Part of a small language model's weights.
Size: 22 layers, width 192, 4 heads of 32, MLP 768 ReLU, 9.1M parameters.
Architecture: LayerNorm before each block, learned positions, biases, tied embeddings.
Training: a variant of SOAP for these matrices, 4548 steps.
Each number is 500 + 50 x the weight over its row's rms, rounded and kept within 0 to 999. Layers, rows and columns count from 0. Numbers have three digits each. The size before them is the row's rms in percent of the matrix's.

# layer 13 MLP down (transposed), 768x192, rms 0.268, rows 8-114, columns 128-191
105:468516478460602539456489459471468502502480464477446410484532473561458587563463509451499533561568445407527488552597499556570485467459477477494458494585467520574420468495478565449501501454548546
084:485555524423488492521498495432573516493509476545480535470530453489506493540494480496444524478528466589516470517469515547557502535340579483450475562553481504575511444502620549487506469450463428
103:514439572404485498518476460434459442537483557455626456430417467545521575513421567451482564554468587530612470397439560465504457515428553600479577494482552536529455498506479550552507526529525445
102:527414491458494440482487508512498415509486538478419450363444454499502483550547500519451524478441395485558486537457540484507519446552475456548431545453456538548463543540468425556537442480517475
108:471574560381506528508528437480618537455456471500493442421474450535668478450500542548580512452514516529449486481502447466528498440493428629534454450511460562483526491457486472510465495491427454
112:524524511469514468482504450519399602449459540459495492397434436573476524469490487403518597530510511523537455500473412531510437553493506471551442577478470524450533545517487540503504492479494539
101:558513466542438466545490502553499512432510518473499453500571447520516518451464504600558546398395492489501463582476534449453533535489437452495431504562497451491473494511520404493454482459385501
091:509504524504499518561480372475431497414531456426410566451469472485462516563431538489430508543465492545511484485499506520530548538452453565535496620398493453499585446475660436495550479517576492
100:554454439544491512485484461485433488502527441493593494580534440455581507496587527518458461444475487529378504597492503482514489642573459442480494447577496565466485472446430522513571557494496539
113:526527583461485435523612423545494627428460476436567550403479623624534520578489524441496421512578486471538490450530515517519440433520495489412447454498445484495536518464433496579445511395507555
097:611560494552474472487406428601546513547535555403500410571389490439547532440522539387484440594480520426642599561551533442511435537534489538458457545551519522466515541529505510521474453492457469
085:495465553504471513499578548501519409430469384522502593480453441612504477468570518597592558505460517462481530507540485505524568459467499503562536434520465470486543458509514526544428482488584543
106:502485436638562547495514529548511416488482508496506511430496526408489497440462536501484506534594523552547470471504514419528448522497483542530464544421496471492601485548532636501487427469438539
108:407510543546530534428476517457468532491576468498597536391456447581556547533489593531491436518513604488554560528522493423435550475481463504554435546477439479573565487503433431518495495585540455
096:460523523498384526507532491458447421451492615518509528474610530566473499518451458510524451529506468508542400494521493499453439565569545534467435466367465540409435377491512460531481491481556441
100:446521563519458507453459508459533454537517486500524528458509536492464406547439466496543478511516508531465429506575525476455480400527522540464441467581441468514573513482660509544566542576564467
097:425569526554513519570372526492587400530452471466496536539550579483504464514557396521509426543469517405468580430479526524480478479496525509509535490530510505513480450584483579479505527447557485
108:459466525540619496509440510547504461485533518575475489524477439484495471432479485459461519587550554485482431502495556549553567434536550464495499520505460485492436529558523566447434488521479573
102:479390474538524459528544437463506524449526477492461468572491552498516495475565405435505479496576548482481461453454611536443450510369478461455423488546360542465452546630495493392632541470486485
097:530500515583498476566436604475561498483511501417537450451483509567478449454499459549485511526518449537493398595524571468480529487591444453555543456486410489559460413471501530483508516475462510
107:450505452443504487465558577488495560532468359495478421523518496494459473420562495492570443462443492585578513488471586500526513489493492470535522402489514561529457489468561599582452447573527462
106:500525475531530530535490506454488633582512512569540515510517536622505497584522509509465504459583447536499509506430582511565447513497438397480443517523492530456589494537562491453454513382570521
092:568418517443470441519510575519463515505447456509475527492543475508459520398603470499561501403468460545531443459486509452542409531563428474427547509532533495485488496497608541511493535531517541
101:474506509498455522437485367425465483452591506540482453608502530393450529494516513450437482486557429536457507540520547508437510458453532545474523487380454416420471607506509532439503452538403455
094:416439625551618533582566475351541438472481564525485478527496613492578529513531491422446532564542547499497571579493500506414559448466498448535568576508557506418536463502506562499475429480513507
091:579488495511501536571443525507444586611458547406516497488446483479615534448517507542537463537545520566572602421468456496471631574499578495482499559551454481364495503545475504534496468429371540
105:602559435498470496468600433565463536511460449571550457503449584444500445497433506509458534485463519536499520466502425499512499587512517583567529457530574487569499507455462343462531454477517535
096:500407498479541466459606545498537477478471510476530503500496464579587522478417454490515520480569433506553443519566419610524535429429504425448595494564504437409488487519460502457473509414484382
097:494512472456522500462480496546470525464522501579411503586411567499491476549460512494558499486473480463399437468538483476499520480455478475487467379552512611458489488423457516549452511502485586
094:504486518420455469516454512384479361532377472534553486503537476386520547592536468456372535447530569506543534544521480513483575525505397466435454545413514536488380517455416550554562583532549506
107:489525538516574514557546555387490484499439569503544457519448539509435467500498520536466552537514552481434477461456427520474488376454520549500545462420551483483451431471516469553407315502596562
114:538487437550506469458533572513497463471437491505492514557480535523535445481564531418638584435453470416526630506478426399545557499426506432491456468529532557506494492515511567493547506490414552
091:525457454361470496479612420591527418478572499557555409466377528503472497461472472511592499481421509470436531537529553523556570465511514477485463526565431573586465592565538503450473420477538562
101:525502467490483463465561527498503579543436501475564462552675464529474529522538458510486430520444499505421505539600436404455364467471438496501489507531484594536432503518558484530450432424496443
096:475492505526492482473528571491503466521481615480428459506483566498408539473506587453507504445510514471412544510526554489513556507527553416501416496621491450538581470544441502465458515435491569
095:552472492457435522585462453526489416543490485551375566577600460627515486454571450500460555524495455475395517476504514544576486461424431413549505537461517537467583524512548492503511403488438467
099:419405473501449459518411480519483447548541427487421525470502545534468546483529528519528512468470546524553432412482597471596484503502535430556493537510507557458489559469498462454441435638585574
104:499531455548529495564394474593500556523561540465450546528394532561541553442603478516577441513467507421482546432461482519441588448449492497488529479479508481557503473514545587462478528465488503
096:446602539476599503539478468477525494450578538566538506519547462500374414462527423585552450510579556495472484438454560470483449535478536559526560549451546450525477401502477484500487503516350609
094:574555458505566473483554508477477511518559510441464502537470468592539477474540506501545518526524560445525449532467533497449522489496447571491513446534479595468520433466414497504509506540495492
104:493616363638475468503446483534557438537496465529523511507468563389488453529515527517481450508598458372468494533588470441537502500540490442595513551536505420483556472480502480423469513575445494
109:543526558529483467469541451523490546530440423628495535497532493472442473479497495554526519507525491504415546446561475497589529509513534467473441531539474561451470452525477383505544418611581488
109:548480503521387572565592533502411524502440456515493471501474513482529451560450549586633417509521459442515424363514501493461478455480492543519490508444530432546539487494506501533409444536517512
099:468432521464493461537527520547523463532544570444561475517494610507512550572523443465348515519444624547528430526452557554528535474465522596509515497494452507538508515522578523551413528520513460
097:561552505514458525503520478509511476551478409520593469524552484449569452488515472489491516480537387549503472543531491472449487479578554474382467486514524569528496531641463495457519427596552516
097:538529532546503432564472488520522457558488445481487346475447485487563483475567507459581464466491539381517527565481505447442509481464502439512438486471517532438533483529459499461474523441533554
094:392514395483506583568539504481468516521624530432479492521485561500566472434542463525500489537469470550451523497540469486483432439480498589475496383557478533534487512475532413509529556500497562
092:471487517448482554469462489599463516533504493482582524449527480632474457554555557467566562508533446559523351490482483566525461641497435498566542441632529509508516576478530497474519440541559433
108:547523546536491490530670462552498566451491573495579515494483605582484494539497464459553506459523458499462543478496521472508439516567616490531547521425498476528538397447595515551500590465531547
106:588496437425489521536438475454534533501471497468639461491489558419450496475547527561517484496510579463576584530490552451479522475630557480473490530439540558518567432457468527600459479428467476
095:522421573504515540574574457530517525475620465431623553431544526532566487516513487513512462482519414479511506514492508594387403476450533515536521462467511478573533513453508435504449467408544484
097:526448513502512476540558463513540526425507491398540644493468527472454570428464516565547513487473481511524505468464528527518543518426533522482504530426505549503427447471567452533490485441513362
100:455502518531545480497523599509432394494458494560465520581504531492608524518517575458564427492499558476585497481433582541492506476456496553431515499501481481468400543484574495537505508407477569
098:490518446535503481482453497511489531471429466576521556496484527438532484524542496461480560519633453478548542496557448523535495481508451423492404456553500498506483505551427623517525453556577479
098:482596486501503458488394456503522505480535544443558419455455541605475455531451430488500485496508519482560544465548468544475442455541541440523551492566547496559625475507493420517463487538548530
102:514430515538537470419518509523517531455548578455580531530505535467492469607571569440425517505575435439549386465533480449458556475536522507548353516510452465515504512537520435472465348464462534
090:599502416537429449525514467474474462408533460415567424560462465490525476494450393574404538480491536584494510613467461392401470463578492438566580496527490458538473462417503544468494557449500521
100:559506595483589427459464530516554495463589557486544505536501511488445530446555573520613477496433457521479500509471484532648518545482474476528527498585419581488472498510519535496545520610441549
104:516459449508462520595511491495414559517455505484524494473516481525554475432533522444515505528504567487494526491421527511565579559515494510479499499488492518523471524468421439517566448502528481
100:544541567532472591557429466451544540593523511434469476458451449477438438532484460608535526419522468498482536507405555456469495524538540549514519447425390488550636399482603472479477563568456461
094:527446572500441451438501493434466529439559439447574474567508496574452487432578447492497511520484561454458544524437575432442459463415499505533467461492552562451466552451534542448571599501422543
106:513515587469462482465459462514404579606450555490435461488616634512524481648526516508448461451430515359510557547481512408525539421639579511542539455516514553503514573498530486585487504504510450
107:524469446499491496548518470566437540504519436447543505482456465471586485476490496484628445596514515400471637524465473478484398440483569469540512482433479503607515528466510535565525522553488610
094:581589478520411522507568490466556459551423539471520525394476460473456469469527438498527517480514507448485408528583432557611505506517441516418501554523482451555414509437398564533526477545462506
103:570474455494500524549547539530507475373460542438477473461484487478554414498482516448504538557507530558418438521561479478456523370446543436511551629490509457492453482512514492482380585573488488
097:523475461599496434572448467488457583516497491515553584502503474379457480504521445608417505452453516499438495468439480573393479481584459509488518465538486474497527499420447506521494490483640382
090:431493547528518522480582484550472556499501419516525419392489400561535569505491503632596470547472486448578541546431498395470541498576542481627587553532534381455502530505540464426514482464504491
109:456500519512467657614472565545437539471469487476452574521418436486461484560551471491533454452507487482451507568483468556572435527457571528474493478452529560477518468540387488466524445558525426
105:461492512492486490505422494472477564433488447397569460478587420591572524466522452516440586500474437601385553438458401583567420508452544552554474461474461475476488538477451528513472504490484399
091:551448540560490472479489511365494432499466522520512589490590513507437603545422564504469529475575437453537567515473518516510551532457518476524558534512409574547556457467437596493498490480498536
096:452448385552532472550490476439496555531496548509483636537528432496585603565512586466457534464495459541542489482565502513587524527468477451585491502546563472518489517474451543552445454540493564
104:550646560495542474515469464465470514538458534552486499471445468456491426452419512497421504548627490347569439489492440545475520456507431352569504435459438555459455515508490450517513488484462491
093:469516509601497492447561457535604439505461587561477513432507528559443541467500580469528442510443511519514523463521527478402556508468470456394532514563459543478507538435389478537524557531469476
090:493514544485560515503462589488599489498505496385581522518490490591541675404481488501461390501486505574520466505517516518537487499505616513407536421514504580463479468516408481482504511508532553
092:594502490487453544587504603541515485511546498489541497513487445584472412555481492529537451381489530599555466553485503538383514572515534590484524480476423532462473566459555546572406487532488521
099:516445501567558524476603543533482544539544470551462498512498536511484484494521550469541564498461507476510495479515481498506474552544447543420543487522548536465578440607506451516533531523517500
089:475556489466600463526442547521508517411514417475459496530498516444485492417617416543416589491490491456598543542582463524551512463432551453513502515630517416463448429456554484542541443477457534
102:416486505545554582443506501497492616463584483520496489524395511512401557453444494556533572560504513483479495545510584515466567471512564521514587545589606533468447520423587546501591478568473453
103:504575534536484429526562540470488468466423508519503520489500551496433488525550483571460496472589518518495532407497478450510368535515646454528505517478439473547604490501514497591373494433421447
098:480540486447488577506523552531565447580446489551498522637481614511434476512537496504564435509470458432458560504615516521489440404649438520525435481468489540487517537462482441503512524504436580
087:458461526523507551564529469519526496550364480540516490466463480509478485536530434620509481531513467544536472611488519627579457445555477569533490520365515522548532525484506508511432531456460537
098:461467591470441430488430482517529460396494581440533579413463456395420547589485490489543502501473626453498502492482591532606451502416481519534443492457479476535425563459578470524534487534495519
101:450436448396555516476468507482596521469497567500564492516552532476351524448479617576459463444451554497446481524456484445483553362520520385397539429503470487481528456474434528481502527488555489
096:540434539564467517502508549493552625444468518521491552449536443482431421450448472475505584565499533528456493563469551447610490594566553507501597598451441515456458481523499545511473456482572448
108:523497435473557500485496475471489614574438446518518495460481404416543549518408522510534493523458453529634421491499443551488504466567500438548511477509589504478462421524506505500549499484507380
106:520495472488512486497474467409612487548501473398527453539521517487472579521507382536540367505559499529474553487447429498452464447499482432514486523455401559480548505466415439504505505494436496
103:455479581539541499534487446576518530531397527486423497507541541452539561434483522465517478478469540563466477509528438503465439508436486571522502497524500451511595414460446492401586476527494467
101:433494460467564558415505406548592599567428439521509537536506496551578495477532424451518538452509469443515448558431477451478393541541468467485504469495510470622486462549546476547476540493408511
109:543593497449475558457453499549515478424422543468508472531487554512369485482548476486645531456475444440447506466625535551461517500516437451509454555453413478540500506500583533463493493510492489
096:505580570499491518525482479612464426573478489631455510509422508520378530500572481538520512462554539483500534483536472460471528463509566443544547475590472368578445460499529459492541464416536503
099:492479421469493612484464430535524435432596518465405499546505469553523510372465515498547437446567607534460499411532543490475420481536426521473521484524459513531496475414481507539491436548515568
105:557399513447465488556448464528501526524422443490439470480462534413487472538482486520514489408482436545569412504467538327487510645509478489535480368416603463500481513458470542504472567457562473
106:520503467483442447474486514533394525521521468536526544510477527570535578406511508398550594556471460478498473578519544520530555425532558528406499508510495499497418518592520548499451424531488510
107:558561441517468365543526452455540518476578442460360600474541493551494551489496478538487480530469555485414521490475370537497454529486559529450466575530539515474526441480466565516493519516581526
100:567542509447535522531472496612329475430586519482560485401521490530477535546577498400488613540541488505446518484483552531551666499481420480496541587485473489554482485499516524471462461525441472
099:497440543509410559531548524481516452503542594458470447479437451563495545556560588509522428547595445507432516583495472514517477591454378527603484544438484525491478514515514581487535454453487499
102:459441557476528440583525515513456550543429514471433421455499504438494513515455528571558515488426427579662471428424483422514588547449535523494561466460589490468536507578448488444459627551447413
098:506486506570494426559459448505519506549473484528571528593576461542543390556562425530446469493495460581475538466500491567456496463498467451451470495510460470450410497431592543510538426575463453
096:496436558542522496546607482459434472579527555474512517479447445582523608526500473541475500487490553514467548462442528533396483478567531553490470386409519525504628523432570497497458499448523525
100:497556410457421550482578466343497555555565495526491475529511507438531432456517536493570501564501409442504553546564426476577523492529590527547510466504578599488460499449494542522501448501643502
106:491471477439488529527488521497521525461494467474417560503451523466491513484503531545570419450457547505418547512559502452475519596468462508442478579570464551470529496531619498549529483491491498
100:529484624456581568472498531553516485470473493497520482488501456471533452498525506432488420528457398486459469465528456543526545509497536519455379560506598511481479518508393420470443465544458469
103:561498451509417513549587441488546476555474569524505473424469491518508439487555491570489503495542457473529619541492555522508528431528470507508574436511435539530576442510518473448408522603554410
100:424499474584512439455537429519557526545459535535493622497528497450509510490528451523559477471498573540526519466369473510401572570523442465507464486519502544473458540454564487447525519462523469
088:607484445524488471525458494514525569456435506479562516472480537436568512588531537520438609548482475525497555478440498572430490529564486442533559476488597495506445480582489375479537498412554578
107:552481554553425508400477460500522531455544459510530574582546510551451524477509429484479542495440460324484519465459563534469515478517532399475511482468480526481459429507479586476423464364500503
097:523546447498542530522484613594559493491430529450497486436576468461489378437445502422484556502415503502475500455494551521535450560459489519462495483497473467495547412481624491444585514570574354
# layer 13 MLP up, 768x192, rms 0.262, rows 9-115, columns 128-191
081:495538515538472561461451452589551546483576478490529530545493570490454526498485518548621464468447456421433521629537469497489492496474546562564434525470567499506483446501484481522405509421518420
102:435544531428480516487455514508503473493531536542435534482463559390490572579449550508541507454640524555538487428501533537510496555527558542542522495398458523474411535513485443478427502505490500
104:542451511585525504419452484501448438435476622415494495542474480539503500507510473535540503572484491512482566439517462443506517528587535563532492411505507452501508487735476555476598529469487561
101:442431455559506552495440512495382409509494402586453549548556545506425455547583461479425542414572568562522544565595538408514434493482512446543472499513559489551481450450442532460574486461451515
104:421492461542476616525506525529475434487585526581580582496360522504585573561469518359553496421550464432482506542583485491494498448563417579549416593499524477404457571474465516440516447451508419
108:507477499582477471495500417460625435531494553389495509604540445484480545454542452493522517597499492553604527498457551517424502515475480534400514480596472608578495576413383445486407520534421457
096:529397541551507569499493525554537539517502552445403551626484509482508460469494384513553564508478526440471473442500535519404454582479504540544482565478608578578492447538540403415485492484544508
093:514476403581524541611465541570485530478496502482427468467475543557486436494483538471475553438570451485475458480455459557497482473504450500471417460511424453544512546602449440469495505543469553
117:499405550542535484427506495588585386520535473560545495502575543478475548415469515451563450425532497474536519436441463609524425569548476561472445454508468547558477508561499519431417492510426591
092:569611550416498447541494492493536474491510531503405508503501552518392529504509543445561396514488455547509539490470463433452557583501541569567515489513431461572500567493537549473463522535436516
090:483451585578486543525380528490581524538484540455464522472470511462506467524570539467438496546460478389469497587571582515523456360483525638551587541494506465438460483448526449484480512487508534
103:509411524437514482527494516576445565448613535518453408504523414502415417498473539502502509507499529508504562520493503455418522486557545522509526525521365498513495510488502410487471518536482527
112:406606551457546549461485537404581481535536513440406537480514549502529481417511491606446480499542491439514505533526488434613529486466568538479489470462489410466493579587425517384492381532537551
099:552451418590545465524495506513549542487534444517525565517508547496500512474433548475450508517459429411389591476455504489579576420548482544540542441513500426522429518436510541440477563440509440
098:549500469509579515514507580580507532503533534488527551481513543452488550542439486464532481468528508472409473540481498480525481539526385494572486513530465473451495428590616483498619449580567500
093:440595570476456562524444544455443565432398502490448447486517429420492530530527528507522553603462464528548479511482512476558457508527498471558511526594488465442546503405483517521530482611560526
101:568452459514502487481502404506473512438531544542422528536491525488439497559519480535470513391523516438444512576456438464541470498461504603493519504542553545501514371492407500498523516568397496
109:545464474500501556462486440493475491483509480440497479484455481458551496537531492532523471633490460506362451482455479481544452545501486442575425498539599555432507559608446561391549450492533538
100:454565508545502546530469573552421557493490506563462611484493485492538480528547459539482526483461569553550474474446527547573578422504480496516460493474471522524616576495553425491427549487452451
110:551539560521442447546474491533505483427553523541443486534542549512527554439398529444500433484567478648474602464474490491530561446504512542438493400494532487448548394467475559514425440525522564
104:553433526507454486482513471473403446456559531437465533536549506472547470544523435502470478564500376478543425460587501420546558578552535418528513558538448363462553475553551520480548519520459558
104:479502439524459458465535474401520453491506545444507403620543473503577558548422423587498587536461476535583542440519470522530527514526483551527517492577411416488484524513473474442490467475474408
098:491502581523556475538532541586461580457597467447485498569521533417468418589527534425494471579518434520485519560533534508468487435443491512534618439464539463537481433457534487430566439416461453
089:490476497507480544516560522524502485412516452548444400445564554491495418502508528496534472495543475482580518472543509421451507569517581567573511512511439502507519385534504471390449542502458492
088:472485508461595483557414568513463494389502525453447604425459510534430451463520501590523463561523627519509497456496448446605476474556423543486541500557517503534523458541512471427498438491489494
098:590504487418466479487388425534493426491505561531593538534430552447464457530524520410474455616549503412441466397494409403488522588425497506489530392526534513555549556517551485428534511603476508
098:464574485505573444493525499483535526536429467552550563522463523465436526560451454438549501540460563459549526494441565450446459516468544573420577572512442543482533519542389422576503621495406541
094:440470476587564503433438465447483437476539513357533434541549550406517444516432481499537501431440455517578576572531475573559499472484502553549415595515572472460516482444518521550374578456514514
098:461436470497512572401555538499529517528462558430529494505530610517464502430520532597447457424517486497544522417471544497510543528604544535589528439478505524547448424460541485570488487508434499
092:584539513504497448519489585608490444453389487569511435509610525444469525563455509487505513414639450409482431456470562505539503513573466575493516561500497491462561489586496503566526509555498481
107:568502509574484420524538611441556425441597525449523500544573503535552482593480509580562470494477508529492541534530473545497549520513388513517460521392524511543441590495509504495464430498516587
096:440556534517510562550558566490587506451520506568473563364531419507568561524432416439505483499535462519461471469611499491467433429493492497472531468477532463514503424512512389437468421475488560
099:562478543559513524544569476421506464411504486500512468508505513525439514524460446561414554495465544508415554482508452470512513471485494578507522563513506570538541450356493422506480400405519541
097:559567512444568386482454531485546465476495476464501496559550537521449497461543482512514538421577519474502590519473511519511522528510497461533494626427476526556460481486499617550398540444439456
096:484539570588424490472484535481467484502526536414557437513428448521432530536506521447458441442656489482511518536564528579499487494576488512467505424506482519481540563465405432471428510524512551
097:473536523560567537489458459414503548460379498562499511614501578549415454552425508553462516549450509510452611493404422501416578475465479472439498469489527512598605358463545468504468479555557389
101:418538556545412505463460481677598452492445503431550522469491578547491397400476579487495402498533497544582475481499521558434532455426511610533507473561505381560492470534575432473510517421450471
097:509503494571466447545546551469409493483460521558490415498477529380480421464533517517466484382584457475440486504446512485529597505479523609560490509477463483493564420492402439490473569454526520
100:544551568419517535505531519565500501464511448495563457549509532439533529514516560424529588483482503544574467514459404488362542478481537570510492553568501532425583520508512560567451532486431496
101:483372464565443601613457499431515489440564515548442513449407468468506475571519522523510554530497551474489480433464542443518534512523542391564512463477448520417502564471413502476553488458440589
103:454452476557463498493385447468387475504566532513472467494530391509406464487517549463553499585495366466491465529542519506451464463432450489477532567507512517522398419507535530507491500492489435
100:517466523546483440553448490477463451566523472578578461546509460534531502579397433498583600508557515524479585468451466518476511483489450489426537443566416440404375498463413433507534519544539568
095:479430620531543496428449427494523441476493535494470425533507594498538470454530526436428579465546425530590565430381438468519507481602492482383651423456382472422528551561497544465471473480538489
103:406502544489517616463546540497481465547560513566459542462646461494555430508548541550555494555531478504499434466380505541459524468415376429527552434448457467489480556352519485485535533464518528
100:474511476480565517461502604474585411411462505491580592502498594462489558560489475476500511533518437517514508523528494613454517540450458481532499397448459498449507444532506507521501523479518619
093:417537473517500498503476504509484517404507532559501493532495541495544484550540525486448458560494501591579492501590447475463537410521587450487447443522542493526509486508601594471628569449513503
101:471453486486502409530563531463527528513454490555490472547508509399486426512431551471513491503469483486506478554490492412543530427527485524543500397529463571559501539479459543489481501568509519
100:531545513446524462552487518553562563509477434454412478496492535460565430542397516584607506530466515552470513466564529581388538447430454446488540517550546550511502550423506504464436601522487517
104:490510541519483489540518589477502495466449519450542446510454547595500457539529519482421446501490483482485434501467421516543548431554468529500494475513566504494471531487433522598500461514557579
096:513479500579485480441426473490480422457522572512455436547486441570528526451646512497521582495420488594569522536467487451588511573616512466417500474537418473481497409417488487533590455394448507
102:483479526529401573558507521565500524477500494474438487473502582584432501510531520476521592531483582616453452447579515576441512614501512502558521486585430496501451516483488517511600387518512429
101:451448545544451526538535515472487471487466513557445454568586462488541455479519428552525523445516428450441481551499454512426519540547415549476484561470648577487544521525460494503528546433514527
089:453534489462567559522480465464522384506482491495400488469485545412549488498528563556423441516489433487524421501442451553467493524512537402470502449527519509487473464494571516487498512387445495
087:512521447535462541548460540436444452522503522480523433561587577499453566471553580544444389416583471566485417407455456606472527489536489400553469487521473465463527376399377563491402538577570546
100:525476483441447534450477453471512542488404432505472563603407414566472406509488503507532476513551419572481501520510446567486555450573447502535514493592476549502597468509486492484393523455480452
089:533588489509461521481499610534467435450535442350440455553489454540493507480579506470450477494565476433560508525489506482554478560468471407485439471490489501496450513570485456503487457475477483
102:519522429533604435530528483498528497526400503441539536459543459488503463489529455514593438433513541490523495427557589417601434506447491429361360385511499484496446588579422570463533445578484583
107:509456373529494533553450554500487531489494472434542495449547470437489421493495495508558543479551495458526485494464450516521398491542448570442484485548527459544500522506503438371475429493402478
103:494570515549543506484499568582539462636492411457522453576480478471516488514462522531535514524443549490612518481515532474539479508541467531576495474555522556512554441522410520485487476486463519
096:524550500447542494528417475443480517611491490544485466502518527488471540518463603488420527522576525516467472425640508447413468462505666470566425543480474510470514507533439580514542448534478492
103:490592506544495462407446546545454463458564553557432455493524542396467496403533452442543544413515479559546451525469530446519487534488554443483491400564529545553491474548495450458462498544403544
102:467556418488527486501459465547415499499453468513497523544549526438498543444528497491550593488493591515601411445561543484557459419406495515457528547505559525605493552511452439485456457555499424
094:479495524404421461510506517573480437531509535465457456473509437552578506404517430479493487579414510558544553482555516409415397479528566520508496508547430402415470464431558392532451522405552485
100:494504413537505584481597456412503443519567569565494459454484521571515482497516506445630498591545449517493543551504512511508408474533540462458525443427568539561422523540471521490491448521527456
107:518416538506487463394447523476475393464541542622571479577590485575561546475509544411477426474533433556427495512493444487443567456486460454480524514498426471488475495421507484533528489515463467
100:459424442580513528536380511517597402489367518419508445590571459589517495519504528462490441462440510466485473478537512567520512508562533500521492481432446493518441621431492527477490541487504508
106:535427489511454384516465556544568452478497463455559601448540549514530575517482492477494484561522528482490501496526531530420462462496477589470576488558478499483536512544476592537487463457516473
091:525460540487611490469421517594446491471470433522535505429631451486499501402524472535469568521594370477462487405494502378589523474550514573561569474510444458476512471562500459548510433451416551
092:433541463496461516460458462572529548411508581493476512493492428535422528460447440612493492547533542483499547469477483571496560457498516534464514527428616441445505476534450448557506572538509592
098:440550500462513652538453466538545424511481485462517518543528524453533552465613388559517434503489520524493579480449419442403474651435604529538515524546532567498538455447434516494512498496449490
097:475484447442517502510475395564493518471511478437492433552467520524558556500376519430485579474509535475542481484478502516565505455476490499506491430528587472504493446415507549584499531428618444
095:459496537441444445516510543609503453470564510541476482476527583466558575396600485511577505420460540510472496536484517508468579512550476508554409410436517486476522525478561503542464464500574510
094:429427339507463454541510489429515551451517546472424504527462508510567467472534402554582528479564585527450615555539573564398546441486437576466423516572588475466452442511488456424524464491452506
100:565528594538595508548505467452471465506627456564488504470456471604452501546466527504514555511592500516488522518506499407432516484566414443457572490449515505478506500517436479406479471583469532
103:530530480567447480522478506482529518564453479494471460465535563620538502492461610494519520580498491565478501507495505419456491557569434572471472590477484447457477562428448585466408473489489479
101:546525536470563449501509582539454464488462501546465441557509557449561554508501538564525541634479481578585461471592518489447538483457592541589502454480521425539448489452447507551528537479623438
102:452542556487403530563455520462431458565502500542528434566506517466523478452486490484526390595599569472458422589477472480501545486440538502535608515450538463506601529628478545580468565509468479
101:471466543587565512523501520390539561444500469509482518604400506503545507490578552481471494550535525573441487480524544492498431654500491527459474521515450451460464368484454517471534549562551414
103:520428473443454443468449494483455458524593520500470587507560607486582672575541489571549537525505482510487498433366516464401494391346515524600522434479536496457555508525483484480515463574568348
080:471526477476506479497399460491537499430478516512511507556501557471460387565517595513457560489468452482542546514576542560474546496489563488454521588497518563548487403465485588469493490437524468
095:531471512498522423416405496473527456505509478480428509561476470463481470577538543504530516402594550487484494467591550515541564494557467506527534507497419559548452493456483503516435467437518556
102:516547502469395485543436521545568421471512499588479461502457559575461540507403562454546478476544514497513540450431446533560527373491525540507615488511440418520630552457382485578507534459528523
099:488487457558546577490561548444621466489493474505500494493458465491444466506425541392524495492496522501517457532501537521667484436582489436635564501499565516501449501533498522550463503448453573
109:498569423495503449506539495506493529458471489593585504551426582549474517519524507531441497503533469485445563456570501567536489492399545472404378544595584466536514535471564536484500533410567453
098:533552545569476466538581505498554566551447505519549477550512529496506413529511508419456475431462504450526532537569442509454507510461541585581535464589458528529511526567572512515502486588498499
095:500441487495530534486517509504537402536522459512598419475577554506459474475480525470542438550566538549501477458545475439518494446488516471478503525497583488582448461530514555527451422493514425
096:472479539559453470543490455426408555419461479463543570552430548529526588506554502477504541422515391454466467476559495510607428389615510556428518616586500391542477488466560454475537505549496543
098:464523495602418482539412499600526572441534537505425530482483461476349566427493491490488545471481485528491435574571494554493497528455444563620441482542477498475452503454520507472429531487526450
103:504506536523451465450527553552634542520508481464373496541555484490526562444515483390569430529433407526477531446492548455473483515568564518499478531450451535437539426548489548535503521557464445
098:506483471594498423524554515605418455500543439522502575533411511479449526541450463520444446523570471475453464535562522524612528510584444553511587513521530466498482481396471376421466556499545508
105:432458561537577541444486426515483442456659532478378465466449567463401444433419534445495536503468550590504507510415472523481568470429482510548499604506579557442489579486552521515455513464480406
108:504491496493465443419493476428502496491517526525446413524590439536442358474538538419512615410542489503523481526579539474573456501489495588492429536596421505487474499395474447471472441473538529
103:514449451457505589432453436495480542496531516483455411575552635487525444504483475444535469506531422499509550527501587495555430528458596448456609465446520578458573546396474554491528496485501486
094:449565525463567484463455442555435416400482481423478572493480510588570562542564515549591507402561523443454462607517432466593448487480582516562523472487513399608409477460513554547457414542428437
101:461507553596458453526561503547392503516425602556511449538490526410456488557459501444605451533549519535528439480563526545451488542462546508505502565547528483534495549437449457423460523547566489
101:539521613541419463476562540420472451494416518463542537489510534630399426505599541400488469502506536461457490545542510476541490564434509513563509444548462453457456518554513454526499498550566429
101:374486508459430438414525476600487506475554494494511487490494493543541571516497542516531431463403463490336465443472529473460481485487566487484456502463530492435520477487519507528417421509446500
104:541528532571475565548470493394462447487468523519561500512497558404531436489473463523508444565473482475363542465490459513528488486437452497545418495542548519545557446502419436428503527522498434
100:542480489418496483596412471480560485552566561521572403511550488541423470544360489460538531496430624537443631509443519483543481547522443541542509522501437471435479578522502458431494488507500517
108:454544466477459582557411553479522546510555519540494474535557559429485526408538504504429494550535559414467503587522476504446430552484511491504476525497545475496508543619616513386546458562524470
096:449543589544456509475544523515502558501470468613530483459551463475475430399614514460386421482565480600546482593408463490495490524493541493427432430501496542535476632472461508482374446420503482
096:488527476475545501499505574458541394583515510581486470517520516440530535551654461520559508562466560449416412477407513462465420524445460544555447471619504523497427480509539561511513523508462459
098:415572582597526563451373570499492506536556525502525452449435487447509537475502561460434494530596454449566510420573463504506552546449518459483448502544590572461532407453482533508412621610513546
093:464436532504507533489427475484526488540494486605505589487477474602540541564488581541500525489396397511433487504524524497532493455453483451483483577437478501395507497404484450525631548430496503
102:529457502579538472396520478543632518555535507505496524428522576460497510513519439540427532521516557542513536499462483477449592486453456553513516445591604483464524578437447485524505610520460509
112:506460521552526516508476452521518441463467493491462435492489542486486532448384551548547450538616493456503526527501513370452497535466559553591559457529455476516488357569545446591504495443590552
096:536392571591548421494523402547425461508503559509478492566511529526436447475552492478471582443551516555466485550593602427486478444477529480579478435619554611500483507528444532473456515560556543